From a checkpoint of a small transformer trained on Wikipedia: vocabulary 8192, learned positions.
Each number is 200 + 20 x the weight over its row's rms, rounded and kept within 0 to 999. Layers, rows and columns count from 0. The size before them is the row's rms in percent of the matrix's.

# down: layer 5 MLP down (transposed), 512x320, rms 0.0408, rows 501-511, columns 160-319
# gate: layer 5 MLP gate, 512x320, rms 0.0453, rows 502-511, columns 160-319
# up: layer 5 MLP up, 512x320, rms 0.0437, rows 502-511, columns 160-319
down501,099,202,180,223,192,174,193,185,178,199,194,233,219,212,186,190,229,229,178,181,170,193,189,195,200,232,217,195,199,203,200,159,214,201,205,178,234,225,206,206,217,206,202,205,201,215,198,188,197,201,219,219,212,214,208,189,213,223,218,222,147,214,175,211,178,227,207,147,216,179,185,184,197,174,198,200,184,231,202,208,179,165,187,164,255,215,201,188,188,198,189,222,217,193,222,207,218,210,212,178,143,227,198,215,178,195,204,207,201,172,170,245,224,202,173,203,228,202,215,201,198,205,227,197,229,198,227,210,154,208,196,154,182,203,199,211,168,211,222,238,200,192,220,176,198,222,190,168,193,176,184,195,188,220,201,190,186,205,227,194,188
gate502,091,209,219,201,201,192,196,177,173,179,177,187,193,190,166,223,232,236,156,170,194,199,197,214,229,209,193,199,201,213,159,190,226,191,215,171,185,202,216,211,218,225,197,224,187,220,213,221,170,200,223,223,198,214,190,202,199,225,241,217,156,195,181,214,191,186,210,206,181,222,205,205,181,188,195,198,194,224,188,192,227,219,196,141,177,179,181,148,192,218,189,215,204,168,206,212,197,181,211,206,207,172,201,183,202,240,191,174,194,187,189,231,197,202,168,209,178,210,236,204,210,211,220,183,225,222,223,157,196,195,202,129,176,219,179,194,170,212,183,229,211,191,210,234,212,208,187,215,180,208,184,207,247,171,184,213,210,207,196,187,194
up502,093,185,228,184,198,178,199,212,186,212,139,198,238,204,186,233,190,203,177,197,219,230,192,201,204,254,171,211,185,205,197,215,192,176,201,184,234,188,222,187,214,217,225,209,191,188,172,227,181,186,183,218,203,204,165,237,191,240,219,246,211,197,181,189,191,209,220,184,197,216,204,187,180,177,175,209,230,178,220,187,230,210,207,164,179,192,151,147,208,194,201,199,189,159,181,212,205,151,165,216,187,185,205,194,160,201,162,182,200,179,203,190,215,173,169,216,200,180,184,190,182,205,205,209,220,223,190,191,210,213,211,174,191,228,200,205,208,204,166,231,203,181,215,176,190,202,148,183,176,184,188,198,222,211,205,189,183,215,174,199,201
down502,090,205,172,237,217,204,177,164,213,176,194,166,196,186,196,217,207,192,227,163,165,177,200,202,200,201,193,158,192,200,177,180,195,221,201,206,179,232,204,198,205,210,204,211,232,246,199,202,236,210,203,197,199,173,205,183,173,196,166,204,199,216,210,203,179,210,180,195,214,199,202,217,222,177,209,181,220,184,214,207,204,205,194,223,200,214,218,218,178,199,174,192,225,153,197,196,191,216,216,207,194,223,192,193,203,201,229,197,189,189,197,213,184,217,211,181,234,207,192,206,187,202,194,200,237,173,196,212,219,183,187,199,169,173,192,214,171,204,203,191,221,196,191,173,222,203,253,214,231,222,213,204,179,187,224,186,193,176,204,206,248
gate503,108,193,184,211,198,205,223,210,193,154,217,209,207,215,200,210,206,202,221,165,185,236,207,232,205,219,220,202,203,186,195,210,186,199,187,235,203,190,196,213,183,199,174,210,199,197,200,171,226,206,200,198,225,190,165,192,223,209,224,207,197,206,226,212,176,221,228,207,215,189,212,184,212,164,191,190,241,223,185,226,236,213,179,188,203,187,217,196,184,230,201,240,205,187,179,179,212,175,191,226,195,203,203,185,237,197,182,173,211,232,183,213,160,216,202,194,218,220,219,193,196,201,217,179,189,235,210,204,235,209,192,190,209,267,231,212,219,211,212,250,229,188,181,178,190,194,198,219,184,213,228,207,174,189,174,194,206,212,201,201,209
up503,102,230,175,201,182,211,190,195,195,185,203,167,236,192,165,258,195,190,191,204,206,188,185,187,186,217,223,215,181,179,226,244,215,228,167,178,158,196,211,223,199,234,202,183,193,194,215,190,209,211,193,224,187,220,180,209,202,206,198,195,208,193,184,210,190,238,197,212,187,215,208,195,197,212,186,210,196,224,147,183,207,215,190,173,203,210,204,174,186,185,184,190,189,154,177,204,176,187,185,210,162,186,198,203,203,200,242,209,212,186,199,196,197,197,176,235,209,206,251,192,223,216,218,225,222,171,202,191,172,190,206,206,166,180,192,218,181,196,193,218,196,245,199,224,221,210,209,237,197,161,182,164,203,190,183,168,178,182,191,179,206
down503,106,220,191,201,191,191,241,179,187,222,223,217,205,167,194,198,212,233,194,198,194,214,206,235,194,184,216,178,221,197,208,193,208,184,192,246,203,220,208,195,182,193,227,207,190,236,210,229,209,195,209,178,202,217,191,170,221,215,194,205,185,168,209,203,209,216,199,215,217,169,147,253,187,197,199,203,200,176,188,211,175,217,223,183,189,185,203,187,166,204,195,235,203,196,172,154,200,232,196,209,199,215,213,222,238,236,184,190,198,200,208,195,176,213,217,186,222,229,199,202,210,197,199,220,186,178,174,210,210,177,244,160,223,233,222,197,182,193,262,206,188,216,195,168,188,196,200,169,182,177,169,197,180,192,183,202,190,192,236,196,172
gate504,081,188,216,213,187,215,185,184,225,179,239,194,196,219,195,222,205,169,194,201,213,250,192,210,214,223,220,203,191,195,219,212,218,166,241,185,207,231,205,218,187,179,203,200,195,237,237,229,206,172,159,201,195,204,224,190,213,195,199,178,197,210,225,193,175,217,208,213,182,208,181,177,206,223,204,198,213,210,200,190,195,184,182,217,198,187,210,221,192,206,180,239,193,214,185,187,229,191,181,196,203,216,210,170,206,212,206,200,188,198,229,189,208,229,179,209,213,214,202,176,175,164,215,211,179,223,163,205,197,202,189,201,204,214,185,208,214,220,235,197,207,173,215,185,177,209,183,223,143,189,200,168,208,235,257,181,232,237,170,193,195
up504,082,220,201,185,215,192,183,181,186,200,207,206,181,223,227,207,202,215,221,194,223,209,171,186,206,207,175,225,217,188,193,187,184,170,240,192,191,189,222,232,176,195,179,208,193,237,197,225,207,185,213,188,140,223,205,187,214,181,172,216,208,154,233,195,168,241,203,189,237,186,213,209,184,209,190,221,218,219,184,200,242,214,180,221,184,214,256,203,176,203,174,196,175,225,209,194,196,197,195,156,192,185,193,192,216,201,189,217,166,188,229,203,205,196,199,186,206,210,206,228,189,227,193,198,235,241,204,155,220,192,201,173,216,210,194,171,234,169,172,225,183,174,214,179,178,212,213,209,181,186,199,211,210,179,198,217,207,220,178,172,190
down504,082,179,196,198,174,186,208,181,216,193,185,204,146,187,177,201,243,193,215,193,209,189,184,214,165,187,164,209,208,188,196,198,193,169,149,212,150,212,244,207,243,197,185,211,194,211,224,221,199,189,191,199,195,237,196,191,226,193,213,194,189,173,245,195,164,234,237,208,216,215,222,215,172,213,186,232,203,217,188,194,226,203,209,196,194,205,205,214,175,199,227,194,188,200,209,216,206,204,174,199,191,182,199,193,226,243,206,190,203,187,229,208,215,195,175,246,202,194,190,193,217,186,192,212,212,208,201,182,222,220,214,207,205,232,173,181,210,189,194,214,177,196,178,184,187,188,198,222,184,227,181,235,198,218,229,228,230,216,188,189,192
gate505,082,214,194,200,205,199,217,180,180,193,210,175,185,235,171,181,229,191,207,198,202,181,200,227,213,207,167,229,217,212,174,198,217,198,206,189,213,202,194,206,170,163,219,224,206,200,250,218,206,188,214,202,173,227,248,229,220,222,201,198,202,214,169,200,184,185,189,200,224,179,207,189,219,185,185,198,204,251,179,198,157,169,177,214,221,203,228,160,170,171,192,217,229,175,173,221,213,200,205,209,211,190,176,217,223,209,189,230,183,160,193,180,181,222,242,217,195,199,190,228,211,204,176,199,211,203,204,190,191,175,207,179,201,190,197,199,228,217,218,217,191,194,223,211,262,223,212,168,177,214,199,175,161,204,225,194,188,200,206,236,172
up505,084,209,238,208,211,184,228,182,202,183,171,166,203,180,180,206,211,198,193,201,216,184,211,205,203,230,168,203,214,230,163,209,177,205,202,208,207,170,196,216,184,162,240,226,228,204,217,213,223,208,196,191,171,201,228,231,188,205,182,224,167,193,191,172,186,184,175,194,203,198,218,215,209,157,197,199,178,175,212,223,173,210,206,201,202,201,196,149,195,174,226,209,196,187,180,219,215,206,222,178,221,195,196,213,204,215,170,178,181,226,219,175,202,204,221,197,219,218,175,226,213,179,171,216,198,200,223,195,196,150,204,207,212,202,223,180,251,200,219,232,191,181,193,172,212,205,205,145,182,200,229,229,165,191,212,199,188,201,199,198,194
down505,073,194,197,198,186,220,194,228,223,208,236,224,210,171,239,228,203,215,240,183,198,205,187,166,210,190,196,196,216,180,192,199,181,197,190,223,220,212,198,203,237,236,173,187,144,197,198,180,216,218,204,213,217,196,174,158,191,190,204,222,210,189,207,203,226,197,219,207,168,230,210,196,196,242,186,195,203,206,216,210,233,225,215,219,206,196,208,243,175,189,205,201,178,236,202,198,195,190,168,214,157,210,210,166,170,189,238,201,222,217,190,216,225,194,158,170,159,198,220,197,183,211,218,211,215,195,213,212,193,205,199,217,188,226,205,209,162,189,181,206,198,184,202,162,147,203,224,249,208,195,209,195,212,196,193,194,224,201,205,207,196
gate506,101,211,203,205,219,203,202,205,229,181,186,213,220,204,200,198,200,192,222,192,146,188,210,180,215,217,197,226,187,222,215,209,209,194,220,176,189,217,217,233,230,165,229,208,204,214,221,212,144,219,192,225,182,199,225,209,208,189,213,185,216,192,200,179,212,178,181,198,201,188,171,175,192,171,191,176,188,180,192,149,175,192,223,239,209,257,210,187,216,206,206,172,222,180,223,183,194,198,190,224,221,188,242,202,208,196,222,206,179,192,203,185,230,223,192,190,193,208,173,188,196,193,186,201,214,222,190,189,201,224,198,197,204,203,192,215,210,201,220,193,162,170,183,222,210,233,202,184,177,213,192,200,195,192,214,181,191,228,203,195,200
up506,099,231,231,212,188,188,191,144,235,245,248,188,202,195,191,219,222,186,201,218,206,186,193,187,227,203,222,208,201,209,213,241,228,193,209,216,187,229,206,233,184,222,235,187,193,215,193,182,190,164,139,209,202,201,207,213,177,205,226,217,205,199,172,218,179,177,181,190,215,210,216,196,211,197,204,208,143,230,158,179,202,218,176,218,228,220,186,174,186,211,225,181,198,174,204,175,181,205,224,220,239,196,190,200,222,230,188,198,172,169,191,208,205,205,183,242,235,180,188,202,210,189,185,175,219,193,166,189,178,208,198,199,224,189,187,215,213,202,218,165,214,209,179,194,209,211,176,223,176,169,182,206,200,205,190,169,189,173,204,207,199
down506,105,189,204,181,220,168,224,189,202,194,192,220,173,210,216,177,196,195,192,195,243,185,209,214,206,220,168,206,177,187,173,188,207,225,182,192,217,240,197,196,215,203,168,212,186,207,220,219,205,182,185,210,211,204,206,204,185,215,190,176,186,209,215,179,232,204,237,182,214,193,159,212,162,228,200,230,222,238,213,192,227,169,189,218,183,199,188,217,217,191,218,190,166,233,160,208,180,169,185,213,162,214,185,194,190,178,163,173,198,217,198,177,188,170,193,198,179,216,194,196,197,195,200,193,174,274,196,181,181,186,189,202,207,186,187,209,185,196,142,206,197,222,239,202,223,207,173,194,198,220,208,189,222,199,215,217,211,217,224,179,195
gate507,092,195,189,201,228,197,188,191,223,198,218,170,199,182,218,254,199,225,189,190,208,192,212,186,172,210,212,192,209,198,178,204,196,204,193,187,223,155,216,181,169,204,183,195,192,233,177,161,202,193,214,173,222,236,203,193,179,189,204,194,170,184,217,218,227,188,241,187,224,208,232,196,229,205,224,195,231,186,161,201,213,228,179,177,180,182,225,242,238,210,172,183,214,195,190,201,167,167,193,178,167,166,169,218,219,201,202,186,173,206,197,140,186,209,188,203,179,205,241,177,206,197,223,179,173,194,189,220,226,199,216,203,172,198,213,244,181,227,194,211,210,193,204,244,189,213,229,218,205,228,198,209,193,187,206,223,234,191,221,183,185
up507,091,214,175,177,177,200,247,203,160,169,158,219,181,206,207,211,201,176,227,215,194,213,150,191,200,226,191,228,182,201,217,196,213,212,182,239,197,169,176,195,214,177,188,195,212,185,231,213,224,170,191,201,219,208,201,232,213,202,202,207,238,225,206,176,177,204,177,172,179,193,199,166,157,197,180,194,195,202,228,202,207,188,235,206,192,210,184,188,168,190,195,202,193,246,187,179,185,180,194,217,210,228,224,207,186,226,178,223,190,217,201,205,204,184,240,174,188,217,177,232,183,213,202,216,212,195,208,183,192,181,178,203,175,189,210,178,231,191,198,179,196,226,220,208,190,188,195,208,183,208,221,210,200,220,187,195,163,177,196,249,177
down507,090,180,228,220,187,212,171,188,223,220,226,172,209,237,221,195,208,217,179,175,206,187,231,183,195,176,172,177,198,215,164,195,222,199,183,187,208,215,207,226,189,213,213,225,194,207,189,176,181,217,189,166,194,198,204,142,183,189,203,198,175,169,189,224,225,193,232,187,236,179,183,243,228,206,199,217,191,185,196,214,202,199,199,163,195,220,202,203,204,219,188,181,218,170,178,171,211,206,223,192,179,180,197,202,242,213,218,172,165,221,201,190,177,203,175,234,182,205,210,198,205,219,197,230,176,212,202,205,205,200,203,172,217,190,184,209,190,202,175,191,172,181,170,219,200,206,191,184,197,197,176,170,180,164,154,228,214,227,230,211,214
gate508,104,192,192,195,175,150,174,222,214,162,197,181,216,209,184,208,211,175,224,223,177,150,178,155,210,233,187,193,236,215,209,177,224,200,174,213,192,176,211,217,207,201,194,205,198,155,192,190,192,172,198,217,187,199,172,187,171,227,195,193,217,224,192,212,226,223,208,171,243,188,191,214,158,170,196,193,191,199,180,226,202,208,199,207,216,211,203,189,231,174,180,217,208,183,188,229,172,213,172,202,155,177,182,186,192,188,234,205,206,180,209,221,214,209,168,205,198,191,205,208,194,174,225,174,212,218,218,240,201,206,194,215,219,227,214,200,239,199,198,185,189,192,241,218,208,180,167,148,211,180,182,177,204,205,214,194,186,199,223,216,190
up508,104,192,177,201,245,213,205,222,198,174,217,155,213,215,182,227,224,208,222,177,211,199,159,256,184,220,224,214,205,199,196,178,154,181,192,194,190,205,175,198,182,196,196,233,189,212,214,186,198,208,221,174,179,230,193,189,218,198,233,207,195,207,213,216,144,197,175,197,179,174,223,171,216,189,183,211,217,221,207,190,231,223,176,206,196,190,220,191,191,229,195,217,228,208,192,190,200,170,191,151,229,222,210,219,223,224,197,210,202,197,207,210,204,199,224,213,181,233,193,203,199,206,196,215,185,184,188,190,253,182,195,205,198,184,161,228,197,201,201,201,193,202,201,189,182,204,220,206,208,216,156,198,193,205,183,182,192,197,195,199,216
down508,103,183,230,229,203,184,198,163,218,207,207,225,178,201,211,204,183,220,211,178,219,191,232,195,223,164,185,179,201,178,192,213,194,183,218,175,221,160,180,228,199,215,227,207,235,171,198,220,206,242,177,183,194,181,182,242,209,238,154,205,186,200,223,209,197,206,200,173,208,162,184,191,178,183,207,203,225,191,202,190,192,186,225,212,190,177,189,208,210,177,184,199,190,179,261,207,210,195,204,209,175,217,227,210,199,210,211,159,194,198,173,217,167,211,182,207,234,197,230,199,194,197,190,179,223,244,187,209,174,197,203,176,240,210,230,193,208,206,169,180,202,200,213,197,181,177,193,197,218,178,211,217,175,202,159,200,213,190,196,188,149
gate509,095,224,184,196,189,184,192,189,204,174,200,222,197,196,209,228,230,181,197,191,163,208,208,180,235,221,195,232,223,186,245,208,187,195,218,234,179,203,197,189,199,197,180,193,191,225,204,198,186,189,217,174,176,222,177,238,183,188,167,227,217,168,204,203,170,235,232,185,255,207,214,221,185,155,200,151,246,196,158,201,239,177,176,223,191,206,218,204,153,210,185,200,204,219,156,184,196,173,178,209,193,176,197,181,205,211,197,188,186,193,201,198,199,193,197,215,203,243,237,188,184,215,238,226,229,206,231,172,212,188,179,180,200,210,215,183,190,210,189,190,229,215,202,214,160,242,198,209,175,208,220,194,197,179,202,213,144,218,187,182,217
up509,102,191,221,237,209,187,218,192,225,195,178,193,189,177,177,219,200,201,172,215,211,228,157,172,181,218,252,175,223,177,200,213,233,169,234,225,215,192,188,220,197,203,226,198,222,222,196,209,195,220,210,185,167,248,189,187,220,225,183,196,207,179,222,227,200,196,189,200,175,204,227,266,203,189,196,202,210,207,202,228,225,208,169,217,239,195,229,179,181,230,186,215,189,210,201,204,223,214,163,167,201,211,188,202,216,236,195,216,186,172,194,205,199,213,207,191,174,230,194,192,208,184,205,196,201,190,204,191,188,197,203,183,226,196,207,198,184,194,230,223,196,195,183,186,225,224,180,185,199,248,205,192,185,192,226,196,204,228,193,172,194
down509,101,205,261,221,200,232,187,173,219,225,202,211,191,205,182,194,221,214,195,180,188,197,230,230,194,192,208,222,182,180,186,210,174,192,208,190,166,243,202,224,213,209,213,205,213,247,202,210,214,157,189,173,180,197,236,210,209,196,178,203,180,200,206,179,213,246,231,206,198,206,186,183,223,175,204,169,202,212,195,189,200,204,176,180,185,204,188,210,176,193,169,180,235,201,193,174,185,172,217,221,171,199,217,201,203,219,191,201,194,213,217,174,183,226,234,214,225,174,228,199,199,195,212,205,251,237,186,190,176,203,178,167,164,198,223,190,178,204,219,217,239,184,178,197,191,205,223,207,191,221,219,275,175,174,207,217,184,185,219,159,229
gate510,087,209,179,199,219,194,213,185,154,230,206,204,199,203,188,205,185,207,207,217,187,169,218,173,209,199,222,161,206,183,166,144,179,193,228,180,215,188,170,198,196,205,189,194,199,212,199,234,215,182,205,231,186,231,189,165,207,199,208,216,171,182,186,191,232,203,162,178,201,215,198,184,198,187,228,189,208,198,214,198,160,180,230,217,219,211,222,209,241,228,206,191,208,241,196,212,237,169,193,195,214,212,186,207,234,155,182,154,181,206,201,187,190,173,219,186,191,201,197,205,206,181,181,201,190,172,184,237,204,196,217,205,202,186,225,195,211,217,232,204,185,171,177,146,242,178,214,222,177,217,188,205,177,205,240,208,217,264,186,215,214
up510,085,174,197,216,188,218,219,204,205,191,201,225,209,231,211,185,229,210,204,190,193,201,241,185,212,157,188,225,212,221,196,235,220,193,197,222,213,209,222,210,204,173,209,199,205,154,193,161,195,211,203,179,226,185,206,216,205,222,204,169,205,254,178,235,176,182,181,232,241,192,194,247,187,178,205,192,209,224,190,213,220,212,237,187,200,207,171,176,205,177,217,195,206,175,184,190,151,246,182,216,186,203,241,196,171,162,193,204,217,189,200,198,241,189,192,224,214,208,194,196,207,191,209,174,243,200,240,186,190,210,218,171,203,203,206,225,201,207,160,183,216,196,241,206,206,218,200,193,208,183,205,197,182,188,210,191,188,184,174,224,179
down510,085,170,216,175,211,171,210,204,215,197,213,181,223,219,219,185,206,247,176,189,246,171,219,201,199,193,208,190,238,181,208,163,195,176,199,200,199,199,229,194,195,228,228,198,186,192,217,185,194,162,177,218,208,194,202,194,202,187,185,207,228,194,185,199,202,187,206,199,242,200,209,207,227,204,195,239,203,201,187,204,199,209,214,199,188,194,196,191,200,184,176,216,216,175,189,226,212,219,177,192,201,185,186,159,194,188,239,180,203,213,193,237,197,205,216,197,202,236,217,194,192,198,201,221,196,222,208,200,205,185,214,182,196,199,217,243,221,193,169,204,241,173,204,140,211,195,208,197,209,190,203,177,172,216,228,163,237,199,203,195,186
gate511,102,185,169,180,222,181,228,216,194,192,201,219,164,207,222,206,209,208,205,190,133,191,196,195,195,177,226,196,211,185,190,171,204,172,226,203,187,195,202,224,208,181,138,205,190,209,213,217,199,212,247,208,208,199,200,181,186,195,222,187,206,220,191,232,212,195,192,236,205,222,174,206,187,186,196,168,234,215,185,218,201,180,227,213,211,185,221,203,173,201,176,192,201,213,186,185,191,169,175,202,202,215,205,150,205,173,217,179,205,202,207,237,206,222,189,164,196,189,231,204,173,206,192,200,185,187,176,219,225,175,179,228,194,202,223,220,180,181,185,180,198,186,217,184,216,224,229,220,181,246,218,174,187,145,188,215,226,205,184,190,187
up511,093,210,202,195,228,214,211,176,202,206,199,218,207,230,229,163,197,196,211,190,200,179,183,182,180,234,188,233,170,194,228,206,211,207,198,200,197,271,200,224,208,189,185,199,220,178,243,206,201,205,211,169,217,191,199,210,189,204,194,200,212,236,202,196,168,211,163,202,225,195,164,176,210,222,223,183,211,206,210,214,175,167,202,201,195,197,193,202,217,177,187,227,196,236,200,152,197,186,241,216,220,224,221,196,219,165,179,220,205,182,183,230,195,228,200,187,189,183,195,180,166,184,165,178,188,196,198,168,204,188,257,211,199,226,220,182,201,210,155,166,241,184,172,196,152,173,231,189,208,201,196,199,153,230,229,181,217,195,167,209,221
down511,094,222,205,175,221,190,220,192,199,208,219,202,207,217,195,176,187,204,177,181,239,197,154,213,193,213,201,230,192,182,174,190,183,203,206,224,217,221,182,191,201,223,215,204,211,195,221,200,209,182,220,201,211,198,215,230,207,178,215,196,184,248,236,198,185,216,229,178,194,183,208,195,200,183,201,203,215,192,192,181,222,195,203,195,190,191,180,193,183,185,216,216,200,220,183,206,205,212,221,189,175,190,218,197,211,182,212,201,208,233,196,218,186,192,202,206,170,199,217,189,186,189,198,179,162,233,236,194,215,201,189,209,204,227,191,211,163,213,171,284,221,181,187,219,201,205,212,212,211,191,192,179,215,241,235,219,215,184,184,211,208